From a checkpoint of a small transformer trained on Wikipedia: width 640.
Each number is 500 + 25 x the weight over its row's rms, rounded and kept within 0 to 999. Layers, rows and columns count from 0. Numbers have three digits each. The size before them is the row's rms in percent of the matrix's.

# layer 8 attention query, 640x640, rms 0.0329, rows 0-172, columns 240-319
153:495479518518504463521509503486491483490491530509490449461462475518484528466528510469493526506532532506508455514541515466470491526532498510466457495477499468505515523528513548491490474497469466502504516472489488530504523486462524526510471501
131:525487517500503542497479478491494529508479485497478519522554520478532497537481485498506473532502468456496521501477484537537510480447530508535522482514493513494452480479468468526537533526509543496531507499512497474530484547541477510482523503
112:517529524456518501499488512507543498507542514483464499489521525467524487511498483482500533516565493486536513450480497460486539523444477541562417518541529491494490523529509498484504528541528474484503469493495510515520540495479496539500517495
128:507494550477520492466483519513506531540525509525482502520551503467528480527488490494505486496516506475527539459464492506547531472456502498569490532521523509486492525501493459467513522489504497509479480539510512473492528526533472531487520493
095:498483524501537490513483483519515513533517505490480537496534507472509500511533457461539567501528514512535507516502476485482513448482474543526459500486515481492465521498491464503517573469512522490509511495499549467489493510451458532480509519
103:466494526502566535475497460529501478543499538479464470512532496480517521528530469494502528504537495467507516461482437506517519478517467456478540477507504516528479533524450471476512526511500492537512493528517513467534551526512495524508529509
139:500465540490506498486467510523494549540486502459435550517537499462477476529489458456496496500498489496512501467465470472543556457480509522570487519512556517493500511511495482507507519493508462489483489489539511474487516558529493508488500516
102:480500481531510523500557454467488472536476507455509489428452495522496499490511535432454476533510485486499525572532528477480440530495477469474524516493504493492504501453474526484459493509491500494487519466479490500483519482548508535516526539
103:460529467495511481488510489518526518474494504475479474457474455526472508513502540447471486485480506500512469455487496524551518480489490509534509468482548523516506487457489498510486542480514466477548474457484560492454509521439467460533475451
091:487444558501488482535460530535500513559512486503483531525486492497497482526491484510529501495493555530530474468486514517494517488548538488522501476489511510517527479505487460480534455493470482484560506482544475476496526497479503503487484505
120:518478521499493495454486525511502538541494479453462555516508497450504465534497476486471501479515488495492510443499474488524554475462485505508473525509541542447479491505505458506516529489539514534546469562511498497536519530502519493503476524
099:512526501507527499486483522514525483508494468433487492502512498427502496522552511518454507509520492505516517471508463492492492476481481526508448507480500529519468452499513479513493532534515509482549488485505576442518502533432494524472508512
103:466478520514503465546511517465479534480491506554500459511495500508494492478474517535540475510452508497512445465532501518489446527490547468507548486448514476510530506474485529493511486480463498525531530479477480499505504485544546513454510504
101:521469501497498488458506518527486550513502517487448538507530483484472489519549469443511528466511474481481493441466470501518518453485481524515543493519519535503476508476517484500499528526515495482516462488507499464478512556484510486478468519
080:513534525494515504463499474535520508535528498521496525470489456485508539514511507442477539552494490502531507482457514470507463488479463501493512496522549502494491494496481481521456519484509503490500535531545520487528463530470502509501458504
132:515488528481492511476505502499509514521499482471452524544527483413523505527503457453529461487502482480501537461452478502512546448491501526530485512512529535476470480509490456493526530507567503498504489535512516464502536532474483502484495488
103:461510458506466482521521535487499504479463518508472477500492502541477468490492499520498521539499514532503521481529529502476493490520581485455508498477473492503505520516494507500482460464492466516510520471483505484508478492539512508505531510
084:493522531490478515520519528510492480497481518464507533498510476504472532484558488480471495499471559481493495482485500527492497534482455498486487479475524523484551489504531510489522513480510485463524464476493483477498453452449470422500486476
084:509499476527439563526477487495455500527512508501535509520463501520470530529558496542453511534479525512555489532522494468496531501491514519466478496521500490498551501546493510484474521466489524488459556489507512534498451526455478513538497480
103:520527498480510495464466512544530525514527477495531515470506501492485522499505520448488533485505487457482492521487502533464541520471482528504481514540557501478509482514495508463501544492529532516470519539533514492494493497438503508484485532
103:493538513467471481455497501549493523488510440526484501557521460475503519507494483490498466502498487480495552534473454447504481504511503497531475489496530520455496453546481493514507491502540529510523499514516490496484494496489511529478499503
091:532503483477522499480520534543535526509488481484481516499505520471491546511494480464506528508523498480479517487478486452443506512474449502493475512538530562511498481492503468497512551464508477506455503495508529500510537470516535515481559515
121:493480549514499538500467507513506495522524469494483528548494490461517507514522464472488487471529454453475509492500500559523518498463476518502497492521553488499517503562524512480506500507538496497533502540509566486469524536484492496466530499
097:522519480476488462494506517517540516495490469463453501477485469499498526514513539457465528514549515508517524475482457512507535478514473569507492482475515498507508449522482535532496512484548522503524518512462483469502513497499492515480525524
118:508519531482518494476460513497511488525485520486551551519507480459514496518522467474528505488502481465501532531492498510497513491514493531550507522500522522510488451508478507488538490488499493468510474544519522501499516514485454500506488492
093:512517510494531475497503457449500465512544498528516494466462497492517510484521511516518510503513528525480519508504501481477492537491452476469475495466508505553542506482473484547478532459520475526516528471434466487533484553513496509520473525
099:537494538534487535520481501512523465467475479512530514455470471500533560507542460521480498477487514456468506542516538513466488517534473490490473477522512505477459540532508522475538547498517542478493513537478467536520527475483482456485527489
098:442501469504472478509512450539481532528476509494481525519483507492506527478480488499473532545505488509476459488435503430491461500522486504477561532498512519488532504473503504538470485494519494488466482520484475516541506476488512478513495507
104:480510487541486482500523460511511485505514516522513436476477489504503488450477500521494511526474506500502518523530505524495454511517557474490539474531455453511493547498517511539472492521504492479496523436505463513522505472515537487504470490
125:484471465508495468539523489466489485489493524531563499483486500532517474467462527513458532524492539551514496526516516490500513530491524472489494538483503468482534548486497526496473465477497504508529507486500492521510462489516512487531517524
094:538498523537475505479513534507510527536487553518495541485515531503497480495527535526476472510485532492465497507537517452481515514456539543467516520478473499485488547497493490494496474521516501518455478477516485540495481511511495476532502497
146:471498492543495486509524481507487495479479518521538452492494510536500513442471519492510523524488513531500468547530551497487458511509518467480514509460455459513542497476487550538464467510459504506489533487486456524526452499508512465512454515
115:508527431532520488521556508494480489476503501496505428490510505521489448437460510479506487561485539498512503497511521483512450502484522488456496511476436499521494516478533536517435478500485487485510526495480491529512449472478507450506483493
088:521498543502468496469463508500556483495542496516476481492470463495517528519524503503480511534497524478529487464539484488498554520524497467491510469450539515492530480483513509481506508520519512474504506485466474468538526495478495482469468520
184:455474439518505492516523492489477451490470515505563484488497537542518486474487528511487534531472524529502495521556522491466457500493506473463490492488464478522538541501502531526473477478479508499500519490487492536490460477508507503519485529
107:491528545535497489512511470504488511562530517518480533441523458496503549549504504468496474477484464485556476478504494534542526519491455506542477537511513507517492494506469491494526523503489512524545499534508532483472522535515506488477502515
098:495498489497507504478505489492533511479507503476522489511499489539530459471471513555489507528480492540521579511480520521499499481479480470500494548482506452507498509502504533508479465495532496476504484473502485489538476466516529558466452484
091:537476513518508536486496507520511509525481519503506523493504523512483525493509465509507470518490508528550488485474500528536512475474492492522519518490497483482509501517491487468493490463495505516516457509509506525518505501517498555524501498
093:480500497483520532508502474518501491534482494478515493474480515513542465504468560484480498490487486484508538489445498500498546558521529518520449485522457496466450486509509503475499504472474506483467503497481536483523488472489517480496454465
104:506559519491489468505552494509556447497495487509526512489478500496515534493517523492479502512503478481490483490474521544469504520490528477512491516509470470524484515489509558456539473496503528530478526518514480546484520495507515530465514516
098:498501484494523481510488486487491518492450494487489507531511504527490490468489525508533447509528510541510495502492498540471478472484536486502522509489518487536536464482497490505518501532458468470498585488460469496472499491466506453553491526
090:503497486542504484484472504499478481486509472501507472490477489520457490483508497522508501476530535496496484526424500553492494530462473515497511504445495502510509525480542549499502482510450513453504517483484505537535532516510427536509479480
099:536538511496475514552481518510513472501504471500477508516503453490537481527489452481552505495526512479507491488469506550481544465503480491485526454515530498520457479512497503472509516488499500513493465497518525508489538545497498487490514502
106:486501493446446520501496469440467482508486525465513454514484486515487562501510508464504515474502541475499487491511540540497535521474553514467477492488525520525500531484502540536480457483518478518486515458513468496488493485470501486462481508
094:523527524519478498467469476479503484525519529516497506478501468476519485530496489513504502496523458514510514537541524505469497476508476471503496529518496504512521541487462558482527472515487502530482483537498486527516564524530512493514515473
096:502537536534468535538493515493537493497496495517488463521503484491539481516488485550515499501508488500486494541506507476509515500528516457523483481524532497463500510496492456500400512516485580519495499528471525474495536466491483489529504441
101:485507499492529477501526475451523499492548510511500499451492544512508523488513485542493477504499491452506474444526536506534487481502486532471493499513503499533480527501480486478565474510484472473478488499480460541465472510474533519503490485
102:499478485522473526506542455537480500515483518522518470487528576485521494493484503509450513518506520437545512499535510464514510555506478492464480493547548514512472531507495499521493490532514494471464516528473487533500518512507478502495547512
131:507478523487493501456500507505506536527497521511504505544545512460522493540494466491545464490533502503502540433475462466521522490429499498581483510521518506496496480488500454467510514458506491494502473531488484462524553537538503535512517455
122:465514454538497498503538501491478472463480492490548458469457521547468499436495501523491502512451505495457492554539545536466457522547537512462548503473481474505497521462527543550524465490500514538496514487511504522497448455508528459469494527
098:501522472515484585449484475509504511540506487480484490491529483484502468513488457506489484542513504487495520476505478508482467460507464493501509468531531517523480480496494454532516550522512519503503516510521515497539510530503501477538536497
129:525525481518463526486508464483508454474513464542545507467499526505520505470483495528516473544462492471460515534525494516521443550485521475494528502487436464484502476525507507506520460501476539502503481528470465518509479496520533476499518502
109:520481507488496507465499479515521507521495462494498509497531532479512501505502457511535485504480511494477516456506476505497473460485546521501518479494490487509504503505496491513535494493502506521538499536546486526571480510508494517486525507
098:501488511521491473441512514557448492474536501537531560517487527494484482546466478519520464491485534450481534476467493505536474532503508502573513453518529510529473492505475465469540485498447529520505470565526476533481511478559488489512485473
113:475506496508523496487504474503478513507480475538513485482493490504497520534463508491505494522480497483491491503526485517505471498494528474531542500480484501512494504476477477507521509468496484535490504497482457481494509504537487504478509510
093:492495515488530493533484458530483511507554491518481535464508483479486513523519465504477504466508477501479533528471463501534548467469477533502503504494501475489498490487500491512481501506525499500520540488412521471487519520501506522505527492
102:504484507516553501467476503526514488504449462434487462466489466520504507472500501469490507517527516475524513483501504489488461459505451507496460530471516514505450524514482531500482501495504550484496501509485542446514486564521498473517474474
100:526495488566467539498520463501537458505491489547505458486436499572506517490483540514471494473522441487524490518521482526459444493472546435493496574487484474486543479493496507477485483491465515518511532471514518496552487492509481434475521465
098:501505512540509527423526498505509529516545496530503502503533481512480507495453501513501500490489485450495549454506466520487494502448486459517511490502504509530506503476474468473523520501519500523481495517502476483528511519583535490479491506
093:489497499524476504467496544532491533480520481470500546560538466477468501527501461461506487528517481512505503489494486529526513457518494478533537488522529525499480532507532489514506506525508481532520529516537476422515518492516486517474516475
115:493498473489487500508546472508526466479496484520535458480443542548520524458493514525501502543483520501521523513542497480455468516495498502473512510489455483494478486516505495506476475483505514521474528495472464527545478471500526515507509489
093:555499526514504528521535451517501472516561487515474452493495515530531556479503500520499461509505500459526521517502454501487501470475564505512507490530461471475500519490446483505507481465515498506483471495492468525593515464513492544526490514
107:519462495498550524438510483520500517500498467480448505497496490481527521525491488440493485498515453508507477502495489497508504482499472500537469515550532498460511503498484477493498513510485525497478490479500506523540547516508477477474459511
080:519508487500537500476520499520531495519527478510523501551501491488454492503511483509543484527494479485478451465511475476494519461508526495533526443514483516540478474490465479505528513535482475512483511510522477495457528501521580493500532495
093:483526493484558527453519461528502541503469502507476402482501483504493530496477521451518506471528516461442483450533460450531465565464459476514447497516519507496473446501512496510510518464522487461467490501508493478493549486486540486520507510
107:515488504492509516477482499514525508503532462493472473517485485460479508505512499481498504483522489511524535479490472515508504448456468494512490490515573516488514493482490458496487518492530485517516482522533540443512498522461472487484466510
097:521483505506497515513508457525495523472557512476494483481534491499523491520535461441463494525475500497446472527504547503469499459491441469488497504512485518473513508505539466506491498513505521527512527530511509509535472511493519507468466513
088:517457533520475483485514550455515481553506516472462538478512484498485472508498487513536434522467524511518540483540490499523546483478533521510508491518508514497508508477496525515516516539457464513501473481463483516513502462525462512542530513
090:510479492476467503466516531482475499490480506498509499457495522499481529517462507467463484496505489458493557493497477494463521494496494531470493500531507467510522504491501492565512545510514496474485496484486508490496506491529522529525548516
082:497493500511498515476505532530553534491484473474465521492532466471499489498561487450512490468537451558507464554497480518475474485527488509514525521490459498528492465484487508456528480543454462502569504505475533495496537515535490514520485538
085:539483495501484540522494510480492477533527512514511507540477497484541496537503486513513523556536519484550545474498479470577563456486483482504490510505500515505474529542479501518483486510484514491502519463474509500468534497470512523489533462
095:519474457492528512455424469478512526464513495503468475478465504510484528523483534453471540524527519538511505484469502489486455479511507494490525499487462539514516481466520514480518514487439487460491505490501485485501496525536483466539470471
082:450446508492487493521548555510490538518469506496495493521513510470482459506498513487500491495481466517498494530522489487523453518538512538491505510488433493519476543472510507506507474548492496492541482497507481511468496518482492478480478566
097:471500483508502525461528517474473492493487487522514499498565500489503516510515474464466551524506518490489509495534481487518510466488518487489490491500456500477514502489535559484535453485478505508488477507506532494472530497483473495474468501
093:486506474500509490519517501540514544535503454547445489530540493516501528513481479493507503499512478510514518483525474508513485477520478556521491509514501526519507468513514466508511497485521531480452478527499473457524504476522520497455501520
098:516517507478503489509547551482507543413467486496482457505504514499443494469532524451502493506489484500510484534484503522531513460478537503495514484487487491533541498478472514487473508511528481486486507468473532494475544541528492493526498517
086:482501474510498510524494534527524501478461485500472510514484497465500470456496541483499509503535500517482459528454501509475499506488499477486535488479507444508509420494508548486538511514499470479512492487514517516504453520466505483474517474
078:530454522482494471546541477478476458490441480518532469483476511526486523494461519489522514520479496480527541480524495494478503517504515525531462474485474517529528520493512509569524550498557502492468514503465501504510505455518535500497456522
093:497524459480561534525522542537502520499499536465510487517520489517505493484513522496455507446499452529503502477489481502515533486479478512493471537468488523486510527462485462483520477565497498484503518486511540528510489459487605546494499535
088:523497476499503467478479555513500506483504511501521479482490485510461491468467518544514481470480533500519506536500499516482487518475449503514532533459462480532509518507507526494493454512502549502513519497487466525451440461515522458542466543
099:526520518523506530522503472516460492500499525518541482461495496555515497521455506524496480486506485490515489501509528479470458527473476473489480528502511486481526509500488499494505497505490483516479509516463514505516513473511509492562465453
100:503494514504500482469482470493505516468465512494498506480490468499475516524465480481532456496521456512463501463495504477433488481494534520469489512527515483476501503506535517513476458473514464470519487490546496506459538515543505501534507469
109:495508472525489494528506527454496491508499516521507500451472535547526477457468540541495497519481515510513521526545539522485474534507463483482528492461497464553514555494527521518483478516491497482497501444463483518496495489489480482499435524
101:473527536491531503471466507505555504496469458519484498489506461512517540532505482472496485454514480519508556440463460510506496484475501475530482500537513483494462477535501494496502489494520503483490515488493482494561510509522507512483536494
109:482456533511501552418501520516483519490498534511535497546533504510440478518500484496492486503477524514497483507492512512549556523525494552503498478497511491499470484502496520501472482555518514477515467490542493516485482545553468477465487444
093:531506509527501536506482571525507502509499461499497512488543535491495491527484486503474478528484475501523462524454518505468515472521475510515517484567509512494545506496504492461537485520504532457539451481502532516496521521498518501523507489
099:484508521513474479435458497491550515478543454477538491476516495535467501506506486523487476536488523535518457464503471533546483518499541492443534502493469489488500513504494507491503484524542464485480505521520486533473494426528516505479536455
092:506493526484518558506494505494482507520522510466472531558506495504454484531531496495469469465537461472497552501460501492532515475518526530513484482482505502491490476501483510454522501466513481496495524526468504475517520508475503519504468537
095:504529524506529528513492496523510497487491526511502505494517500472530504501491491463505455470484471453495502491475527535496518502512453527495480441501497489503598427493516540492468533490521516542476514536466547528487504493496526492499494528
098:495514492478489498498500472476467519519518529466470490488477497517479503480472534546524495495512530496494491501473483507485503498482468495525485528513523507539516530473498503492442496487501554472500522497506493479524504482549482477507515543
095:474518450457509487516479539470519497498492546540499495516486498493550517519513494514507500478499496510511495482520502486491495503470532514506498524534483499490482530452486464501493488493490486525509496499508506511489526488508512451487489521
099:463444506490519527507532473534521529523494459485502442485515537510468559506513499469488537457489469522488520493510467483522497501530439452448510486488468483485463492461475478510501516492476482495547488484482481492537499511506483499468488522
093:505467532490489521477496489508514496487515446484482491553495509487460450513483484561528526482525495504534506517514436481518562469503482495498494498486457506494523478512514484464544474507529472521513522492540518459490527517468525550468503501
094:488472518500524510527500514496536596513522525529503524458493477532505522476534487505516450505497491521523470533511506503498531492511496511512528492509505497502509528481537510462500482534506481529523482453453496525539536491531456474476447475
086:488478520487495498472523518470515471509465513513503534508521486475501504503530482517546480506491465528494478528488528506524495540454517556513491528510469519498475503524499505478515518502485511454512483470529527546484500508513479483528481500
096:469462490536502483563466492459481523497514476510464524499507532487503499545486514505484502543479513527486488519474514499481502491511502516493514536507524555539514501478517499521457498453518494459472492496504508505517453497519489456529523465
095:487482491514506452500486466454520519500494473485504467489488515467475527445505500518556495527487502524521465497490447501500505513561450496475504505476489458512491502511469510515490503508471478487524512489498493477525513511514490473480466530
105:453508494491488445506491490483517535492453489473472473504462466541521584486462475515486479489496493590513499514496484475495463550494481512501476514511464465494528483502473496524492514480501490489542474484498476452495515516504504473543482530
100:479484502504464520527464505473504454522502473510481482489455502493483508513496510520520503536524501483517552548533522472470508503509488516469487494495514495423489540514464500476534492449494495485518482488492508535503465461565483495506494498
093:457476508501564512536473499480492482452486493520473537512482486495525532511489480491451502487554498512477508483493510469491507526512524487499507521450501521468499473497487497516562509510517496512521513509495488465505499506474476475482502480
091:529463528478475456516504497469506544501542521507533533480506490518487475515517485484506504529496510517548483488489472489488535494516508482547536492518527519512458541511467477554482512549480513517491493517478497541513509499483528555565522511
092:499501527541462473469489543541522486501500484543525514421487526508501522542507492469511526495482494479474517422518518499468458488509484471499490468518466483487481468507497522540490478507539494491496496514491480473526497538515542502487513529
096:466484462503505501470491518462487496549477480472501488496452566510495486449546524539481505503499454499565528490513488500442489495494502516478464483508488514510481491481500495504504444472521473473505540489520473524495487499512496488502499549
102:509471461512473554509488492502482559531463516478478509528521509519506453509458514546466514503527491516477504513501479459459481497519487470467480516520470538514499469490517510527517477538508521497498541501507546489497506537501579505507482546
098:527481538567521493529477519527495497477462518499477480498549484459486514529478517429475535500474520526452507516486472502514451504532466518512486480468478481504478494483515443489513466482428547507533450516533519487565478497452430467479505484
092:490489521493514524510465513500508480496497508496482513502502489482477511514459473507484485476488472496483482542513488525505492478482519492465522515506501533513504521500526510535510542478493548505509505525483471540446467495455410485478502485
103:494438529509483501497482479451466516516488475499476475492531523511473526479504538524504475495484499480505486450511468529506491529465503490532514487517503501537481513482496526511493482503486525511533463525438475463543552472505538517499493549
093:482525502477514480467494502529481518486523526490480457489479503486516466512440525484539492479527510442481495491542523507452471469463474510480511503517474483498539493496538493530493525489555485531499490496519512480491503465524514513538508500
098:470536484514486513528535461492487467537532471496494524479489484523512462520460525512484518470492497550468539510501476499485474518526558509505501482506503515513497527504471507481499515475524520485506502509535481464519483493477482494489528525
092:516474456478529473495522501533520497496482514474528518505506510500547486538530492488523482496460529463485495506536488524452512522558526476470520522519492470504517498478493481468464522518481525488521451459486514491520459529512527473482495493
101:456512467483516475502516543504467507475475488464499488491490519518477537501489513453489490534512506531476481528520487513485464532488496527528494500492476522475478510511508494491494520478484502512524537482529499489544508527465488463476548549
094:526506517491516495495472511494512499521512505515505463485525487543478522551497534487509508521525519508519507496528477488501507463483518481516468487504497476530494517538489515529501481523541523530502492465523518509530503518484527507451495516
098:472489516501553491515502482530513504473515541485477530513469523519519513497497469467488528481496492520532504501480489476505487519496498508505487519478496512493523482492484488513495508461503456487499526531528542484481463457463487505502444511
098:484493483490476483486469491512514537494515449470504486464515506482457536470549495495496505509540486521483491499478485514504539477512515523494505520509481500504488482519521519498498501544513464507523527481490499528458526519508459538470540497
103:479550483508493483514493523508513499457504483476502497492490505509496524478470541494489491491503460554500509509485519530483486494482489478480502523499514514491508544452549528484477477522511481485514538493515489490465414480445488527496509514
095:528484517439491517502496475501508489528537499484435520515494471472507487517526474511523516455507488546519471455484512480502490458496469503485464509509509534517475484489497510502512501490521457490489505536502449474443505500473530508527537506
100:480529516485508484509479465475535505518531499490459475515490490541449542518493523472475547532508532524556523505525514503508491459503501526491463501521477489525532493457521474514508549510540506516452518478490511503490493500481477463490495510
089:495484506516524518469478529502516504463516509494497471529467524510517531524501446488472512441480504481483502443528474489482496522521478499474479470515473529464510491527529472440535479526486463537495478514515496488507473504495454503472522488
100:461479477517476495471512517503526509483495519477499520515494473510496483511477493516527501476500531536492497501507534528479476465501518489463526485476457461479534529509496553495507464521526530518532453519471457532491506506532523497515532512
091:441544503468503445503523468504514472454488509518502515534505478530497537464507513503493487464480483502495498447482507519518472508474552494475502506483467530489533443507485509540512548514502472526499515510499484502542496470485511519490502482
105:516489486524482486508490521562473501501516498488507493533505490523527474496517480519552521486497456496459475505477588504511477519528512493496522509467409518521504534512508538524482488536478500470497483534494499483491493515492475428508485502
092:489497473483510499540498518531496480496465467493480533495511489528477490499524505493491513467509524507463480503487501509476491497541472506488514507483479492486500512497462512540482490491522526533489527470506488482502486471479505490476489490
085:513522508523467507481532509504516446486500494488537476506503509495509542489538519475489511499523486458495510450509484529535504515506531483537527555502505541487503513499514504473494548486478504498454543529451485534530547545513498490476484529
101:516501527456476466534488531495493478485471462454505517492534510502498436486499496518504449478514463489477514478503518481509514476478532510520477519540537508531495509502501524493501519540514460529502480497532519516483509497548539519546514504
093:506502486519514436497488523480519552536500515470546534488546467511508537525504518458495491459499514483495557476497521497518525493498523491490508500533526527481495497460459479507478543510488470501493536473457501486502519478519521518476527513
094:503492499524474475464499501495492448478500498507531465472491531490450494468467490491509544552509515513467501516542495504431485515448530467468506518516522499504497522479493504500504483510497507542495525534518495495519509527513466500485502481
101:492497479483487467501495489508489509463470523508520529511496498485495524519521496472551484494493541480479491470485485490465520529452542502497472459484486479498483477493531478484513509466539496483523483511481485507468545524505527499470506499
096:518540476506481518463534564469529517464484501522565472507499487501510455523503508489516539548495508487508448557482558494480469528544478480507543489515476483511490478523525568461491477492501532452520479466481495510466457490504543508486488520
059:498501480488493507502483508491532522507492519548495510495510481509521479514497504483516549512508486484504540455509544486505503510508521486500531544491533491483498529488510435519491521499509494476475468485488515499508486490498486496475514492
065:497489499520500481521500444516510429558468490482498473477491527515494515483483523551501473471482517517480497533484497494453494496526492496485477459509473503509505483481503557475464482497531480507511538460484504557471459500535495509525473488
059:504506484494494485521520460498480473530491462535459503469451498496538525490494470540479517521478482486491492507509462505459509488497540444501504510465488508492485546433468474521478456527476545502443510499491493506490479535526527516559512495
065:495469481490504488512490525484462493500496476500468515491575506494459499461458470532485453477472500477521473490502521498465558501472547487511527473503496532532488543507483547479495496506477493493441499525498467482510477531532516516492496525
057:509537475500527507511499514524490500519518487524511493492556473487466499518487488499505476531505482461491507489513485492488505461521571492489525463508472495505507564466479494477456509467500524534463492512492478521512484489537546470534500499
083:483498534506517487503520483514449516484456514510545514520522495486525485521500449529536434482529492467458506479527506508495502532463524498501545425491497499515517514466470510533506436445504492520470502526486458508517498533537536490471551460
060:514492511504521507482486545489482503487536494540470520428533456459474523484488482517451519487516477475484504494529474514478510441452582503468483449501501490480505577454461508494471490477524497525482514486473527492491509500500521484542526487
087:517483507488505544476460519508536534465553498479459548492460461497481500530511504464487509478520503492494494483514458486536550461498476495496476557523506505511484507537486494492475542510497490505509483477515548491466501534450493490504538497
091:459460511473502478505508491514554481536503506522496475487487473492545493517514526474524492513471493513497558472467481486512490521475408511497498549532550495513465506533508453474503551488500499460511439516509526516494496474475447457483528485
088:490548511524482475544520484462521469541461491502501481513484520506546500515484511502478511539481529485546511531492544465476466569518505447523487495484494444515488525509518500495477480534482520494503519526546478497480489480521503512499497505
085:507505509497516548479469518529460575510524484502462502478492481483442515512500504458476523486522490459516475470468471503539568437476519529493505557531477529517512542447451464487487544511525502493480475515528525490503515489455531519512466503
091:519483512487467505500496480516515554457545514501487523510504486485505472496479501452491453517520509500472497463534482537556493448505530494510525541529486523505508514492481460539520476498504510514547485533517458497473510503510504518526491529
094:502506513514518470529488525453510512541451505500511500495490532547461490508489472531496497508514513544518525522507508484488470512492501470531515466517507467506513512500508482492461491465445489487505504478509496507512503474533476509488527451
096:513509469509504503472502550455488558509494508497529516531512509516455476481461483477487480512482461504480494505515499484515512426479514485459482498536533517507503539485488471524465500481498481535501445470504508493472527481482504452525519490
114:498518525494479502481482529523535503514519495488470475508475477495505495493540482472477496507487502488496549488469461467536489495466504502487464518525513520517473471541505458539476573466568513459494484509551559499533515485437453516489480487
091:516503466519494487510505465474441548477514495505510520461538483494497491471482513479505504496511506470483482461502483521513530420492526506483510540532493523499524523470485501522493517460522474533504471520516481468490481520509481505467495560
101:498515497500470556557515482490474489523473484498491499435497524534480512521519513493480558484502534485538544482489474526511514470520500514479493480504517463483510526459496502487464514516527499515493468493509496499516483503540523495527500505
102:488484511491493496480517509545511516488529488538470488514481486488531529543522491504519492471488519512508471487496499448497493538459528476538473482496532481489471438559503486458482538509547488490490511508500509501487488462470460508495515470
101:484559523466455490506475473527491498458529458492479483527507465478511531531520510505497499536505473500511561494462464499518510505493489520521476489520533493513523485531516488500517531467536529452434463537522523462513481536465478485536509442
099:520490541498528484483478532509496528497536450495500511499499487495460517521524487487523494482515465459455508461480521519507511459502531511518531511476508516505510475525485486514543491487520467505530485539511533488496496480437472507477485476
103:500541515472466470464498477511516513509496503512519502490472480469520538513507474505494425505476506433479509486462504481513498508450514514525476482507585486473499500507513488519501518475574555489509496518532541536458522510468455524494465466
104:530476531499488467468502507516531550461476489469481507473490465504460554507513447465482546488549506439461484491497480499489482471490542503492461536513574501493510489534500516482545543504549481535519521506528460487454511529496486520497495489
101:528476476520510521510514517483535519526548516486494488491488479503500524506527495482493479456508470432494487497477512509499529478466477511509517488473491485490517506491505484490502485443530484503510483503502512538452537504467467500536485504
093:488501502478487470504528521502483508495510431493466501501510454504506533556480503442509506482512485508510485489475470480479467491500506495520513497499535477478475514507490482510506537457547546493512502523516497505452527528483460479525524514
104:508485522470531497477496477500499490489536496494494508484507487480496505515505531510483485473511498479491502512482518476483523479497490534520495496476506489523503470464503510508500538472481503451464483513485511490479555515524520505521484484
092:482544521447459464480513491547465537494519485496481475536541476475482507497513499468514458485489487503542545491497463480529521484464530512546509508510521530467535477485491479510498542512541513508510501547499519478524532492483482469550495536
102:508519487530462487477509520499483511433480490503515463509469465522471497503503485530479500550500517476499510479532492456499487528498520494512483478501485477499492486516494493504511504481539500523475516498504520520504485518438498521509451503
097:480547537503462493511485523526548492530489508507482471503440488515538553503509460491514495487486520450506534469534469509472506508505536489541511469506558506484494518532516508517516548477532534509461520480500521484544481492481494505448509498
120:489495479522500476519529494475462494527477534536500498485505536553529467480494500494496488535501548543507487469532519520507514496513490456453505484495497497517526513507533494511459484523463526541504498483541494508495460469490529472513491500
107:529465517476492521544525529480466466522485553494520503485541511517534476485505481510496480518510548517527514522543499527500498522515494513484536522524495501501501505476494540517471477512476506514481509481491487521515509486547540491588527534
094:500514550473503529503470530503470504527450557480542459542510543466499493531537503481520522497503536528501535515493486453510527476448534529492486484478466463491476478510529497472482517455483533462481531530464499561494493492489489453479498462
115:500491512478492476535488495435470505488479504515549520497519512553480475517480510519486520499490529515523509527511538552509504503514540465473503504468508486533514500466501538497486503530463508519500515482493525492523470478547487475564543525
112:539517475504494458509501517511499478485485498479473477508537506477451501453451532449483505538516481566502496527475503482455473513500471492521533508502489473514494506496501488509440518522500489512528509443470506490459479479554448476551481511
089:485502472520484505507489506459476531496522520493520520458466517508568527500527540467477459525456516454477499463510508531528494525498497471510498506524526489516490469507516490478484498497486514514535497479501504496495506512485494508479533509
114:506484500493493506492499502487436453450501537508524510484481508529475487498504499487489447533484537518460480531539506499488435490481510450459516482467449495525490512481471487530493474510472510529487494452498489538480483507521472499491499470
095:478463510490520527502529483530536531491526470522490507503505474495465459489526513484463478479503452515466463462540479484533495470503484506552507495464487512504469518518508522516532492479537475510451482507520483486444495519492539517489506498
096:491488508472514484521507498486522437494478452517456447502486498528491462527461492488474527475498460519516442488495554514485479493500555486450466506495520509446518483496456485536517438492490473498454478556521500503467482466529491491506520521
098:547482512516469527516531484515520492462514524487486499505491475532532495483469499523500483500546500468488509489496508533503529520482523501478500518517566540489471459515480542525503508499516500519496513533475523467544477489501512498480503545
095:524539524506463528485528495509504501476538503491480485499506479479483505504480484479516484489501478504456526521507504478455461505461517523471471461515486486466518474481491482546476506485531478548471556475512520494504486481496532466485474507
097:501523471493527491528518505502551519498502505499469486506492449490514533524549509513490500469532486556547458499473513486513496472514481461479524479550520507511523477522432472511509503519487449527468458535498486482510519491483498469495527501
100:503538515505486516472480517526518478514539564518523490539530482470508480448478486472515524531521470482485482516479522499510508506531486511464524474490508474517474483508537523510517489501514476461497537506446497508517498483454503496523437507
099:517491502500464474430491464480511497470521559453518469506507479494491519459460511497476524525481544481467477486462503550463482505515492496454480492454509459528510526503546509535496515474538530505514538503494488518500486492469503501486498509
094:473525512498492503521531463473523480500511535518509476464485459537516496515460520438508508518511497479506461503511527545489486492539461521443515464524545537483528476491462482546538499537523479546461519517491480515484506484522477469509534534
090:499486500521474498498488527505461438475547526456505496493480476524495523506482557488458492516532536528435530545487464507484503528509505553496530531500503463476461536518538516493542506494467516494471503472534496497493483494507508485519490481
105:496512546488493455482499510489515522503480463500495516497483465499492479506506455532528476558523506497520537463495466526516517477478551500556485516490493490492478499512471505501476535474502510497501501539528554515540536534454515501498513464